config.yaml
n_layer: 14
d_model: 384
n_head: 3
n_kv_head: 3
head_dim: 128
d_mlp: 1536
vocab_size: 30373
activation: "tanh_gelu"
norm: "layernorm"
norm_place: "pre"
norm_eps: 1e-05
positions: "learned"
qk_norm: false
attn_scale: 0.0884
bias: "all"
tie_embeddings: true
parallel_block: true
init: "normal"
init_std_qkv: 0.0321
init_std_o: 0.0398
init_std_up: 0.0459
init_std_down: 0.0459
optimizer: "muon_variant"
lr: 0.00771
beta1: 0.95
weight_decay: 0.0
lr_head: 0.00405
grad_clip: 2.0
warmup_steps: 200
schedule: "wsd"
decay_fraction: 1.0
decay_shape: "linear"
final_lr_fraction: 0.0
batch_tokens: 32768
seq_len: 1024
doc_mask: true
train_tokens: 399500000
steps: 12192
dataset: "wikipedia_en"
Each number is 128 + 32 x the weight over the matrix's rms, rounded and kept within 0 to 255. Layers, rows and columns count from 0. Numbers have three digits each.

# layer 7 MLP up, 1536x384, rms 0.0459, rows 835-907, columns 0-95
160115148102132184129161118121137140111114094093173135169133127099096122148154147111122124137137113120146122106098188147141080163108103091121174080095113150142138110139137127157042116100104121077150139148118138140149091113122093116112099131108157106166147132113170115080133101214081115136
171138140087165096141086112136166140178135174097181165122120194157209158082133085153099117120140163125161103104122100142122140148137127152093172171099094161106171134120092131179107097100143138141103177133141186140069088164080119151082116094137123117126101064139122136103221084112093105072
107081179101119116108142073172100104092076172098142137131117093104105146144102204124132146096143147178149093099120119075166121118132106194081149153104207090164122131073151128114095102185082142086105179128132110039147102101128159117200131135125122135097141132106095086146150182113114164180
099114133150166148088133149119074086089129090136136134149126055113128151113127107117157230129137129125121153171100104154099078132107085161163159189097112149122169135089093104164089128114114173086169112123114137152171123127171165152132153145115155121134128148145123182143147147092092143082
060079111179158153122123186119113143167126213077140143115085122133106133171128126137158064141133067179108138222144189097157125153117179110180151096107158120175092150136126115218128135134123071178093122133188095161139187130101067065146136128058115179145150119122125103105126139165177093149
128154118146109168117111137143171144097156061108113091141079139082123138133117134113103073189071082125098190154076165119170046190092116136098131147104143117127110131194131133128142060134154134112107155152092137183112155107144101108123131161156144151113164119124119125088136121047114137122
083116157075183164131081129141139128109169142061153162100144129152122117064117135106122120145126081120134164141100084086167103132098074137102194174118138188114115172119121076157155191093101164164124130112059113135168150160146106123154119082118165159149115123160181040126103078148171183141
187103155106136095114147128095149105140130146089115073168140121187139142149115069149146081118131149151164145068068104062164112141061138129111146140125125144051183150073107154125119142093153105115129106110132109111186133129105140196087156072069098120137126167106200149177073107159121132125
101152147142158146165162176161174121152106151093098105093110158106144148112167065181121133122115098184175159171108177110140108069087072156152129163149117098086071072059109131130145114128106162101104114162120124122036158132148139152137067147150140130126129160146123083100141106131111096116
122178128122113149118173106162123132101093088119091136139187127118113153121146135084148141126106109155121107116120127167113151146092110108117123138118197121132190155122170132195154106176156104110136178198124183150091186079134109126114087124115122144155145146084088171145156087165145111081
100081158167105076129113144171128144122131101092165171176093114133091141182137062119183143134188116106083077100117150094171138155193154127152099149188114164141151147118104075166108092159201199134140092127166134111159145129130100073104074114148102137095113129095140141166068137133170092146
147114100113126091131113139173129113110197119085118080085128131161111119119135076082137078135125176166105121152145090128024082074207191160132105145142116179097173128132131120125163105143141130130151095117116101176083100090098106149088119127135155116167090102097132151145096094139103101125
095146131207111140161115163143130204104125108150103140145093072174117158129097150134142147108114142097086136102131150174119129083051183119124092150168142141106142227123127164087123110192099111165073105147105119095111102147121171125157047126153079141125155114149120088120180145191092133050
126136106090122089180083120109046127150110127138114169119130071121134061138155088144098110126140114079141184127176153141105154195101118094153086124079138151074146085094155125208138168109099151099091116126236144111159186190131138106161158124172108143098119139171151176130090096045116176158
090182089084126156107118104178138184154100153143125161149180113095165075127177165102170149101089125106124069201098165169123139156104171152149139112081087144082178138143130133070145122159086148091016219177094067139132165130123135093137117113028127146152088170138190134128165160149108085130
198172134142160063124120175139120171128078101127122174087115113006105121159188136138126176085163047171067138100152122144157119186148113105095162107085141117129104135134170070123194129182122146125120145119150107181139145111099127166085056124088112126161130138143169104104135117120073069130
129185116132110105096147129157147120107114118140110182123176123151172125108134138075130109097097101102062115139145105085163111136136126155112100119116125101130075125082079067162159155116191100168063081156145189180131122136068083104155074131194082140104081139151092158087090125074121140093
133134120188101058123143141130083094150158133094088201150074107069135158175121192082095156046093155143145142126154178089121143112136154104155113171127100116132146161126091122178171101167088145141155202193146102133130108184089229117096182130098136110085174124085107068136111104143134125139
097157109099082110140192215110071201117114162080203176115180089072103114158136177162141106161132069144114116140090169058069166140198101081124170055198084110099140122150130093144101117146143105148128098103135113091136081201072157165111148202158130132121150143122104166136173096116169151075
118147153119099148187171184118089092153149091090089147110165161079116109177241144204110118120153121088209110174133102092121156114130090125169086146117107120094156114138178118151151162166178159130098169165119195138105084099126129096151146200104107051113106105188154153172131147173104142139
138171078166144111134146118174144164163065097124126138113074098114130127163206103079133182122134176110113127185113152086134144145142101128130111105159123167151160147069145126131126155121039161144213107186152131161146125136138122121108125120151129083159138123151135161168055179112117144137
144115163190119055105101123099170114093096105184145107088146117127172142117146107122155090076132110080140112134182187156099104111140148093136113150127146046142108050082155126140123156122152120101139115138120166168129113102160081140177132069131089133124133168185086113132087150120137176112
139123124113109137146193083124149134144151143139139086185130124094165136156152072162093160125086115089123106158113165092126136161171103095120118162151133125105144117127132131129116111109090159119107163142112072095127142063077142140048142081151117168105057126126093127141095140097111158096
093181187130095130084136114104155109106132147179133097099046148103094131105101178060130129126111162126118175117129166094097108148124100109085158142107109167114216158111098167130115165099122098129080130214110168099136120175087081178116157027160093131135164155145138106114117134165155076114
105152142135131106170173140122121168097084139201176115155196102123144117137204160132138064186053121148156117185179102161101193179137146089111179151179135111172189190144197116103179158162136099180088115110120137153090122108103081166118150180157133098123189195076050128118143096189069098117
133174141147121093130130157082104121117123110144158189076151118138125128091142133043146100110136099121106106162155161090126074142125118099135110111139157102184123154125104144150130151158098123109114103174122087151115149108115094100138141122148137129168098163118148208086160159107101133152
129155091121120142144135165094131119135127065152104111103101096126115097124163153137144125090128119075111086116112116151082126170074076148092174104110135143124108141120145153123144112092120131133181095137157132074090118137168131072140110141166135152114095133182087136108111151153130140105
115106078128127100185145158179111103125161103125103120167190161126118065112188135161112100116135066113132129103068103129183110107144154124125094131134132110092128141091104138114124178146081135124078165170125089146138137083120118148095132093169099163151178161078105137132130141075116107135
102141126220152148098167152108116179055124131084135146141152093094170142126147172147183121176099128091158192097167126092104119112138095157126124115165103085097135180151083146152107102131147095119044190082088118131139135125114145150104161129119096143153116111147167149123137086132177129188
141054144138143134121105100078113143171145109079150112148079104084146120095138108090173147094124196153162115079119169164140091109152111105099159112079145087080139123117146141194108152122119116095113137154134126130105128118135129139069132103125164109172107100130103045142216097144086169122
152081113055166128160086124124165127096153094148149127117165113193117146153128126106173053154154128191168138086118115119134133192093146151108052097074147084090083167119157124160143195130100085170150086171111124123112122125127170089097098079098134128137131165122135142114146137133133114134
101092104147166108121154132139146152172138072090161168149136108122106107141156103123216106096103070120120179065150170108162149131107129117094127177123123169106125100089095146133173096140139098098113151138150144132131150106079170106117095102096075128119107113102074126124137131123140120133
186138186116134143161133140164095087160146146137155156124160194119207108140159091055146063164114121156082170111136135111080115145113089061084148166083110169115101072169149090122160103185090084060176151119139111102156116170141192168131137171119154146165125173148144054107134132114122143110
133179101144153174178099125101115121083043119122180110152099131160191116119089148081106066133138160181146140135111142130146145160099169111096157086136109106090111152106164165202168070133166076059135065134100142100116104134101108125055133085095108104151071108118113118137061174107104182106
108090118100130125136160172114090159102079152157154137097163136156160162104097129083123150168171137127122059088061091105132143125136171111140170154135101107147074115149089051146135093122122122088109139136061089162102178030121161091066145153151203094041041111121138078166177106090061188110
074145152143142103120162109088108138114124112128177147144079105130117127080098133106114147132107138122181134122082114131136137150105173189132173137134138187183148134129093140097106090138138108160134112181130144127159187138118166093118069161161079130126126105122122144092095089103125198101
089121137118118175147064122104130129113128111139193145147159126141136145133107098144148118155131159120132129156082131132148161136096157125137166164121085145123119149157130139154118128130127135082102103161080150106140110145164105106115092166151141155139096126153137065112149059150073136142
096140115161056140186117091104195079161133110127170069124078162111116139052179093096095150124148160145155121153187109118174171152114179125146157095160137131111154071101116168166040140090090126135081099102123101099109151128169200209086133066112109126111094179142140086106129168194143124125
135153178170116090119120140153133161112126117122121139131110158117121152045093127065137168191028090109106095072138131143141140097082151182137169154123171154162100166137177143113112162116106123143185181115093172120145158157131140139146141070158128181144135132182093106099144122179102166114
096140131105095164133132158137106166094133117108144115095171119177112148103097076128187128128151086138128054163060116156168078098135108115169117127114107098117093144066179147155157154100135082175081126175104111090099201147159165086097168126082185125102133162139163096183109129145121137148
175090139158144116077137131126140104090083154150193117124084131157059104177146140094119101076146083119128169122178086156106133129113107103140179119106149105109104095130166135131119115104149131077148130124122134113169095149180093161138156123124174139125172158098124143114114130153148124131
126099127172119138111119178105145123067115117136108168116182109215138064105072147102161133137118132103098132175199116196136208160145069118070099141085146200117068097149133160113167142205117175097104096141131162171140167131039142127151139175169188198154148078137100116173124140097120184147
142146106121136188118118112099122165173122109140163161161088100111126148145190137113123148076117117167085095116156090120096157104106051099152146115057102127144101102119146146126101109105113143145149106154073076176141146118161059130105158167098078112142125105155165141171103114136058128138
122108138154140111142129063133121109127186112107104135141172157114118126140113139142131125107093110135132164106098135154123101125079164110113107137086094145144101140096154148171087131113105167097114131133076144130129122140119117128087176152148087103124106116129121150166136068111114144118
105060079122180111166128139086066161109101084145149099117114100091112138171120135129184156167147064097138134091114105161115190163158109110121060102205082108136162126091109123127098128088091124078167130117157118120125051137142098158096127111106154130119184131163122166142068110089120145137
126119128154169081147158175147137140083109140122134157156160159175099082114121117101115141086161210069132175184160136106136100151138177134102138111111136162132117171102125129123115100134094172133093161143075182103152166126145100166129083178126120129108142100107139181119093123126164102093
080112178232163080129119154130133079182061029130108119154127071111131144121103175168110146127115109156099059157100134159151128135142172156109140143073112122180109111154132095135149151107175135170129115166097147149132111117092147125111148057142118104151063130162104108143099110126129083130
125163174059116090145113124149144162133139133110203166170169143126051157099180138173101183103099089170120096120119104115088117137106119148106140078151133160119171133084160115104146169094104085140083128176096121135107143041110065122183110129132088136133092136112151143115127059149128104079
077103157140132193158150147141122172133108155125157088117098077086117094148164131125123112068065146105180169146130111122109108106138137137087145111140115175074099110139170118108149169164133115092128162108135136153181074126142174154117102081147135169110073124135166143130114100170143102092
071121170092114132143108078131137146139138165136074119130161132117152135132109129116164197114121109084093108103123167120123128119138129098154095130085120144151127121115131159164147119075097108134140134149155151179168160079097123173109157159156121127095136113128157126138100164098139115113
111153126122130117148142101154131135176060170172204175103109105164135062168197118194147110140196117207099143165141131178105118126117173128135155120139054139116129139084188102073146184199084204124131146139083143130131093114084169127148118129078086097126102117188169152091138091164113150160
102152128119132113126110118110108180098101135146187087102102101130126155119150144109139149104182132153122121133115098089123119095136126165096165130117128085097112122144164151115147116135107178151138122131060126158129119141092097131148108090129127174125115047102126096202113091105156122121
115109094105148167103117135153153071170121153032119119148191155180087169113159096131113158117157128130142187161115178076111156126168101153144128143114111137148131125171147152113127122112150136132105182162131108105153169125130169145095119166081114146156100081131137132117129124150168145160
128132157156119074106137125098118138174143108124170173111096123141161069062115115086139144140184080108148195110149135107113115080138095152081077139068152143080176149116084156128080141096133155100105092092127090115079133143148074143097146118137068128112102131111111190148110084113093124184
121177107182165127160137125120107140134175148144136069164178125080142106116156131146137129095167091122100096078206104136119181117135122134081166090159129108146092116097132181159155115179194114124120107117119089114121125116126169120105142146136119123137190127091139094085124115127124113160
147150118127127112118162157130104132108127162107171143124075097120157146137147157152168150119174169140148119098077110083098153091161118120152133107121133174097179107068145053148124134103156130100156085077198088151153129114122164095135098158070143096105105118147101090097111145138107195129
111180142122105102147149126142158132036083114122140063180134111023147091123088153164153162179134067095126094126154099088102096079173101134106111148088069107147131147128092151190143120069133088102105146125110070164164200149114139103131173158099169110132089116196142130227130166104129174121
129101102123125130144111117128170166138092147110136137152187152147130119121169114110125095052148095127095079087119099097131164079124103137072155152183143117113100090112090143130106118122151139153092163140153088116080103180162182124134119140095118156133091152125201116158115153123129101146
141095132138138107179117153116127113149096114123071106196066129146165132158096116104115152073114186124082109092124172089085186148166118124183120156106157142191155195118140158155126073164086140089120189155140109143086110188138165246123191099152130122132199157088146069123101149116107157166
108158147164117153091156163162130139147147189084168201156094107112088095166159167115121189136135096071176168130134159091095133187125113104173151115150113166134132124106159147148140138154116105156082057124097136140111155151193182163131143131175050133117155172137125129094157071059137094125
107086169131134147084142137139157132130159132129174138124028119101133107076131155142180167112128168153169160147171151097109130107118153131148128174151144122102129139107102094167177172138121109126164098061114178148073109108082128141171130157146103121126163209129169116114161130134130146085
106097149100118177135099118144104114071134149104162173119093138169124133142154114167132141138139100168192074186105116098091130177161153076109135081096140125171045119174095125137098173177121182140137122131094164151097141091136147083143134084186113120113158153152130105146146144083084135177
106107078087082157115139158103138082103112123054148099153085162155088093098216086127105145103164121090140116126132083109108160131170161134128149129173177133108085135132217121141101151143059133067165163150132096135169101086165164151125111131144111071120145129092111054181140107108142161132
171167120087132114167110067143146124103120129166084183189113176129125112175153128051138129095083091134130117149142153155211086139051159144076172134162080141227143125151126104078109167117091125105125175111102140145087142085096161072120120135148135161136133170161063094114072178110101133114
145115096114067090111231142090165105166144117172115099042143091134155101183126180164115186179116129120082141156140131107127060149154105184157118109152152088132089140161124112114141157184112069176156144109160093193146157132119147096116197113136078143102116127145084138112118115111133131091
171097121160165110148085137113072128064155141169136163109103140146110138132124150162176178062166117114100167119119114129136083146095172154143160119188088091156156105137107100140091155202064226148097104096174120151130140130203102167143096094057106165111169097118200113063123071147104125124
150115179151130145096031076097139097142115173096114147111091145106125139120188121100130159116190087106187089111117115121131125106085116096118128134124110174188174121156178132098117222093153151117107157139122126164101153131140143116126154100143097153113114205113112106222158133131120098149
095135050141136135123108157110187131125126175087094126164134184125044090098076129100195156051096089086115099127141169103149136135061135093166192095124149180160132150138136135183105145077118084102082073177136146095151185123107123184160127128135172098185126096096119116037091124155115225109
146121186109149089144089155140208103127162109162191136164116165101159173089116111125199124122197163141149122131202164145179170191106123132144164081126101090114123152097183147142139163149148140112111160125105096146101114077139174112100159123185169111117186147133102122076151144128148129128
149150120108117101151119129128122143150108125121135150097123100198127122177113119150181113123099123113117136154122121161123057159152074140179143100142161116095130115163110132150125129108154117076108088145168158142150112103105160113138156133123109180131115118095147125130099090132159069138
118142114109162147091067103155085132088107094124203158122176167109053133048134182123115133111170124152082125118114126097150083151098135136094137181083084136160080079110108195142084157118205128155098134173082126147209114085164077109098058045114115115103154104176118109138088112134089183172
133142154157110182116157120099148141123160145112114064154162127160151140124060095118193135148140073134137147163136124128132067121144162119103148093152135131110134210074079140149117159177059094151142137124147052136119172160092116128130077148159123063189128121149098073185099143077156127076
163098135102088132132168101160167110122080119099097104121095164158131131108144138120131081112128141161199148151107116167157178179109120099120113123114102144140147180152131167164166090125123115088153110150095137153058155165130091106120113104152092157115111161177101098129129163122129142149
# layer 7 MLP down (transposed), 1536x384, rms 0.0458, rows 835-906, columns 0-95
107134134121111102115083103148113099122107173141101134106122123119136131109096129145156134119140106126150148112141138138123157106161127115159063134148162085107103130116125123111165117150147111148112153110140142122113127120130114098143124127115103122115115109155113156132115119080133136109
168147138182178068143101149128168120220163087140166115165056134109097094151115116155107179123118101086086125156121113146190075117108153178151121087092138161072090134126151097136099168096086020146091128134167159077113118094107144204075106130149147096134111118156174117151147107065124127168
117120100091107148158085117177123149168146104159149171130141143105120194092131143116114134162155173146121134177101123110103146136117163100186054136139163152077128144116117133157173120082085191182103182163156169133138115171107200139107204138163156108119164158124166144144125109086117080104
132122111125205177127115116170113128105137109109103137094124098131112118117150120106062142130177154135174133202142167057106113183122078142087115184175134145052089096176047114127099154102120132091130137131139190111109136182186131145057117133129161068144125155124133093124124141125068165144
118193125128114121140124176170097199090150157124105071095152082098213141118189112106111175147099113180142146106121131059129114102128182124071143146107168127070098099118170147112185171080183055157171174106186092142154149084114095089118149142117124128120165122119123124128140145180088134146
155150159134135134108105112139165192111142089136107106154094108107172128166135126144081107184125137146120075082132117168104119149169115148082138143141104111141127145125119169116156115134101150084107122180119113179160102100160121096136062139151122179077077123108155125153132134090087125099
147120104103141162103157108054146104092102096065131111102162151119163075169174231050145139094125116067140129132071108116200091085076158136164162139134158077175148138140177171099090099091156133129125143169104139132121129140164096045152153124127121117102114065114141097126160105060135124120
078133155147115115139172212129128089077170057124148089127226087163144145098162152153136112158094127102216125110157092120113185088074174147206103132181151187135101098125104061124137122137148148202115156076114159007197187134092035134100126174105148143186184084084076096111129133082146140192
180076121154100139139109084135122145151117200154131107153087111140114067066124149127115148143121133114110101093098197111147149138137071132139097151095108148117135158160077122079165132126142165124103137141099125148097073135139132099099103128109170138191112138158118160118134211174145119162
116177195154113124136108123157170074177154100103116168120090128141129096160108128130130112087142134118136106107170151130139105162133201152121128134127147070151097143129159128089118139156191143077135162173130169148165093153133137141128092159152179183145122106152182116142118151132144128122
118052091152089153144141085109093152061143171073122061100125180132141053102120114155123126128167060144080169095122106088151141136156109191121074132104116078120094189145143161116127132146153146118138175123152127134203159139112123136175121153118149173148112099087109084092145164126134111129
105101152122191144120110117131144120133078123138141117120099142143113095132150168171145055160184055078130083076123159107162125134115131103133149152182114075131123150141096124139105116104077119052100149136168145132132130177163168133146138146124143158123145189122170112121132128131144156161
130083126133127100194094136163107160049098074133072148146125104147132192116122135147132163120081128100132120099134119119104122121111102044110131139129088088118162203103144112145105175231154118145153122118102141131133140077150168178082149107148116125154098160068108123145183090146074180090
154118115115132131124097214136072151135168160113106080097177125080176115195171131141121148137127144108149135020183134090147122150118151145148138117131148088147149113101135159102128149106202140079171129117103117128155148158176165124109170165140100192139061169143110117111136123140141128197
086099067128114103083085152067089155126131116105057147132047103128065088077096138103147118121167126095117095118144073137110193174128079101089083125074129133174125120168123151135071118161126101102209104119093096149092117130157115143122120096110151110077134162158157099115179107064158104142
158155195145145134177156103181132146126123109123086154142125154079182185147145140107078068077143150116100133144157124155124106196146128123107154163141094088170140087141071082130215133168156126118131108071099105152122099100138079110185098107153102137091150178093157200154136107104150078080
142084154135120178164148196145207155096105145099146137135112179171152126133104093127105173092143159162133153053120140120126215140151152128143137143117154115077111170176043154103175099157149081054139193144106125133164171114050184083136106156129103160085138096228085171146110146139159146098
137127184118120135128093126153103171163100124103135092160127122155134137187138144056154206165121205148116123128104098164160173130146127115166141137117186096121139154082162149077075118141133139185136105106106086178113144109123165100171125132158146111112180165118143148132125159139166145085
179137095140178183127195130132131165045179165056152135088124148176139173078082048166179143149093164125097112105114073154141058166121167085110144163087045126163147101157128198167103146166098098141145090085118169139070078130106178146161131117096114152091105095062114136186127070116182139180
124112154096128130206137097097093114109111143113094155146130174099181172184130184140148091140117169122164081173190164163138121200121152103139199095153175147171104082096159133076134184126128128082134112111064115187130053125122088190144080174091176097160045237115140148098092146145137146142
151128148128108123095125136121085128155102189107203028158120100116120077131130164140099125190132070077161113147182192138115149082139102150123135094144175158108181071100099117125132151121115180151065160146208146167131066130128100145107199127121180103162105134114154122104141181090135141103
109117125132153122069123112175157120089086056110155107172163102143138167117148137107141085095156153060197156141131126162144125138102181110119103115098119139148174052091103135090180120081086099151147109125126171109113158136133150158152106107143130111150126147104105109158139124075169113137
102189145154109129145152156152087180144161131077143130154139136125110188122186137106143170127124100120099106138076133157126145182076201182122138118078131255115120090134099080121146126079111124112154153131147039102093110150091199187075190062140133163142124148115116089150114097090192195132
142127137138121094063139135146137120149093124100115117148161109104163113169070115122113170099162099117137110085078106191100102153114127114104149081132119178164136137154157092110107102088079066125188142092141113162140130101161147112095117151153123130124117133116100096150101118147150122143
200122151150096112131159118108079142124124086174147130156120058075117161105142164116091159164089129087098132122113065139125151183066161122141182084062000089067114181147083102156133119185097144046124110116143052153107142132102100145106190139168136116127148145102120189120109147093130192117
165163137132129144092096111109129177125116076088102156133114125173169069132114093121136118124154032108119110150175071146131139127062109182183150084162128174135175116122172114111130172123105092217116111161099150164103127165162136145166110156123162131109177125171126130169117147099104146203
135131142159127125108116121110115148113109147115137122134156129093140157127121098107131132134118137141128153123120110133110156125142100140162127131169150140102139109112130145114137121130114141115137141151123126151120130123137123152126139147108151102172127078110108176110114129149100110115
061148112129130119203127126157139068098111128070113087125177053122153171148132165113115096139142110140141178152125103123139173169099083125109122115027163082095079135161144093149102137066128156178128075165151101115143064091172109201063120091106048153103087102064172101117118097124153112129
105132128102149121145124097154186111072121144156113145135084127179112081075172093131110155171188089077151134139080070165183162134184109106098163127149120115107162139100133127171109094165206167131151164150087119116121087139158116065127149141145108170127117144122157132126125127094157098096
051144109175156066097131142137154139130193108142152062157172111115175115158174120126159113119113145213087084159107149131125097125083112142063194111161133143090143077106105117170123139093167108140120165110091175125211128171118107158093180145084192169114114085059115120123145126172092137080
148119127180115133117169097142157120150154136179131164117124135147117096166074121123126091135110120054135119127095173129121101127066118144130158154106145152104162095106150128142104131121074157097158161178117138153221122129124071122121103090150112074131078083128139100098137107172121129119
106128142120082120145154163159070144126114151185158079124097135179146132178133138089067036070172183138165141102198117111137092165133131155113114115158145124118170111156093066118169114110131062169106132208115143163076127185117098155199154159119155103140098131092144114113141101150152102162
107100158160115127180098131126090094179088176152145073107160170132194104140159147115136186146128153105121138109104081167095073096136196126155147096126144137136119127132142161131088125146125116170203118128103128151157111161161152092086119178116154124134153152129061064115081228092102134162
180126153143160109167195078118100113167137161150094120106123160218155114094124163180078076125096149136134131156135153207071134153093196176088116133117166177137198149085165111113147091076070160114060174127145087137159071084145174152128136151111095079073114114237166133106140087163062171116
175104093131158114105105125125164132132158203117100161088166162149102203109138111107171178133115123151172174080123118161209173164096164124136090084140146102146176127083193156077135115125124133139119130151151140115147186130104122142064117153169075144148102086143184139170031134108139132164
163055105121136134093133128159144106131087098146099118173158131188128135142142092144075139140127099133104144112149123140122180132147093127133124126089088113131152129098095110144109133077118126125145126059144132105070118085123129158153151087093155140144141149139139111088116133124160053173
150174149137115136100128094148070124057086130127134128081145150172161136111161090128151101103117097132114121155134163128134116146123114113111066130142091143150118133104146143214179165159098116148104092090151134113204146148131062127150083163148138103118185155155094133149184086162155110139
136124166134148127158100203132158132092154136125150055160092163158136084126063093069122154102128119145166134102168103136177201101144087194111152170106130121087190121149106092130145101133157123139126119143142082099095127118113070144205142103157110140092133145166101083096134168143168148148
151189159161177166112130155119132163164093115135158098125130144150117145184098081145144093124169122125165106147131132152093089187167143095132134095067104100117102146093146138129033120161127102080152087111150100147095100155111113148189079097147136124150134091158075153141113083064234140081
178152127084122128101091159116111115165151156105085150136138146150106082172181137103108105134162126139091143089186114123068162119142111163090115143156149097135135087140149132123103146175123130110136121098084165129139136117112120124123152144166074105156092137147148165109141149144144129145
098112141118149102106079100122164131134147111118080140122166160150115164126149125116140137130149138143120107113092169115137086130124113087152152111117136144124121186155062127105137158120175111121135086125099124156104147127092149100142098134121150158097054124126121127102115099113161146118
113175116149103113138163071120093107084115133145167101119115127017129162107179127140104147100150122131138093067091128099107090089157189077200179165183109054139153176133162105146106138096108082119187129096135076099152121152165093136094102041129120115083127186126159107118108076118164085143
069139149107103114120114113137147172117172082127165102131162108094160111167162147127140108138087044131141139119066114129132190127095107126180088141102113226114181099090147124073172153164127170139109153108118124131087131200059130072108124123106101151116140108067119137141149134113128112113
140145090118162112044141170096108180108049119173182125135146081158125149153130108104131178152154149075091111130152098166137128080176076118148132165119064109090110116112150104124112108146131125130154130138151105164134024093132100151157152112121177153185149113084139111099116147119153120141
200102122149170099160177021095070124118138079201154165171094156097102150136178150098091087090185086143068141117099070111111152145129089138124086146104106106192137171124049113100104149119136130082119138151146099159116088085195176174104169127129117102118164169194166165129125082141130132132
127121199078129091136131084105155111211077121136176130120127138114139083119133165071111107190132118089124145152139126130144132141142132126141104167123150161147110125138133158112141172129147098125121171138164120138143150145110127142149165113117082129128108145143157160095079149090093156133
143099074131137149066179087146123138133079097105091078144136118110107136146135149137193101144083125089147071122149085197101127138135151143178175155172072107107166112111136088126148157156141086135101144065096139146103125102145149156101131150090193124074119182133121173073125196147126134123
160138072097107137135112153118149132165110150109116126112166112141081113116140115154164178082149058061136107091177114108080112164119125145114133087131171138146139132130098157098117095125130140156092165146119121122124118092126135177214139160096143080151063118095092119139126103055166104179
112133129211132095123136159168121144077214152152105079146157178185116065112066088089128150063145063071092184135187065145137125087156108122138111145143165088172156113148173123166168124104122129138174172145137077125127174149145109092103138134147130142110135087127083158145142071134110134153
166130157142139142118153142151142146105130106141171153096116138113107123109117082127127060127138140125159164151115103154150159124152106130133124128124160171096133120173113090124132179174143112111109152087114131100155146088146085081140127151119122126139168127166099144131145135107115154087
132076144166120143129087191126071112107139109152123081156129127131156185060104090134168129141110110111111158148054133114088142114090139134082128141060144083123080113203159119136093147103105096188120116141167150129139203097148096112176099097192076118168149115161099115110117123150136114095
086184129112110164133125159158098146138126091149153134073125166141112112121071164168178149129155127168146107140140117114167110098142119136147093159151100152084097106087149127068148107145159121158138095126109066158169143111130148117167059122195144158175149109140114115119135074131160090148
129128104143155128156065126150136178129117102136134051111105138183102145176105183112180062160135152120157055092166099116141116134145130129178095066116177099121122157179130123140143191084160173110144130151118120167109134148100150094124173152158118102131074050123159049119111156145097166103
144088120139109103091126125099137162055140080132132119114177133140129143127195109092136151089134111107174148112122129116180156127115105172106115133151114115087153155107082158081151071102153140101149128099117127102135098132090142145099117108089082176140158149163084130133153146151138107096
144113189125115160131144112107140149144128146146171150142131140142140120149114088137136116088122151129098164122121166163088158122148100132121108155109174130149115110064169111182157107120068115118119141125119132123199094124158127110145171143118103129060168135216137155144105132127134120140
178134122146141167128160144086171125123144113125099155127129137110186161121095147122146116144073112218123133166141148123152132146138133097108140114090110103122107150130126167080096146168082106120055145135113173145152138101105136130104117114090128216098174130100150135146157080123135117130
077157133076091160131060125096161063242125141123153139136212136079072149136169144110112131158152122171107147078109134178180148143073142105027168076081185179103128095201080128156143134162108153105136175133092153117128191155149124131117125207194161141175118140151125144088157123125183113169
128144205173089212110141133162095092161172088127152117125073116114130078158107124096136073108124145164157122084112153122088119126139188100116086171190116129143153115156152142104160146168134136118116140127079125104122105091085097157088128168126135132130163116149111129115119128174144097140
147135129141081176133074168127127174147135161069102032050109209146085156192126204156212167118126107160167166121166134135102091124144080068143099095129121056192080121095107193113110037082166092189122109140085100148130151060117119141078111163103127171133105095124068133215151103118176135119
066088103150157066071112086157172095174162110114106081100147148128144202155134163087088104155137163149091129132167165104132074105130097094127110085154157122138147142106203097138132074142147092125107139129098101125148086105094100169125127180139140145136185112158146108137139085083162145113
084109150118098124113149125131068182170171121156176113209120124126154136074107088185123135131115127075099180152112165142111140112147098156106139109170102147116132157088130149142156112114116168158097153120110132124218126145139109164082123169083141079063103127171077119169147071132124125137
155173102146165115112128137079117092122144145153154117121136144136180098155104143153151119176112133067131190112182153185118181148099160200142093136111120157124138151095086164113053155147071202164089173099124131179098094155134104131095119104142121085122104078109130109168145134122110175152
151131061180118174149160134086158163144113125214081131104104162118174095182176117143096163161136099115105163097118165086068106114074116144178130111143093111091128142117178145184159165189162098119136131104083135119131158173104141142117099157128117114199143153149095055129157133145154128162
099077155098106143157087095069105133123162089067070129151115130098121129091159134131193162103141217188184062150078107125154146157155136159126195155127132142138124176108092021125121204107069091152086099127144144127099112142120099122172182184104114128113116151173194113152135164146126113129
127098145134138102157083105137140149132160149161086122132079118112118155206133136115137126138132116114131150131108071077141122094149117081122110108151129149167145106186117190111129108181124109139115151149095142138159114114124150149161124116125161140130125143082160073120143121138220145126
170122124091142064135056130148139138074171103117137074140130190089089113138097139165171162109091145124159133117109096123094086053101132128178142210135104111140119069130127121151130144184103125153132118114223147085096110143131124130172072062048104136131107144158107120119122098131179172131
162179090121110154119120090133134128134140220146116097148112198173113103171123138151127105163166118117150081172109106135094069080092118138121150123066114129123189131185135143140118090081169191192175182118079136173096191126137147123077116108129119136119109088153109182148071151133053143120
074155098096147101107085165073097105208085070082140139136143141095122135136132206088091075159099103115135092124133131137122149132154147110148078085105146179104135096119071227157146131170080113127114149160058123130159148075175146135108144143166149208149190169149079147134136044075132204129
152114199135197120155137046109124040160116141079065145146146160120166133150123180148175106178144125192145132068164156139095152064105165111132131096106139129133105159089131160112072131099111155109138017079099135175071072096102117071090068125114115108105115134196129162124096086099112152133
168160133107114096127113127107117092115145102138177123145130147088141091053122156116132147121155193114114152168113113099146170148159091096092128152136143120080105123161136099082082149151114171147130121119144147088148141155164108146157076158120104089103119143060143105165205154153128134106
110093115112163144114094167087130137102118150161160123111140111179073155094133124103195118087118070123139111073114078147152090145112158118051170126089073179146044119167110197176190148124155112142071160145092169148170065113161118074112132165099165161105116166117165123097154141112140189121
171125142134121087085068128084128130150154141145099152181155103077098123124106134180070127070175143137112112154098124110085111182159161126092090127105116193118047175155162159122106138125094126106154087079099074117188099113127116180113136125151127151161147114148157098095123125102086159091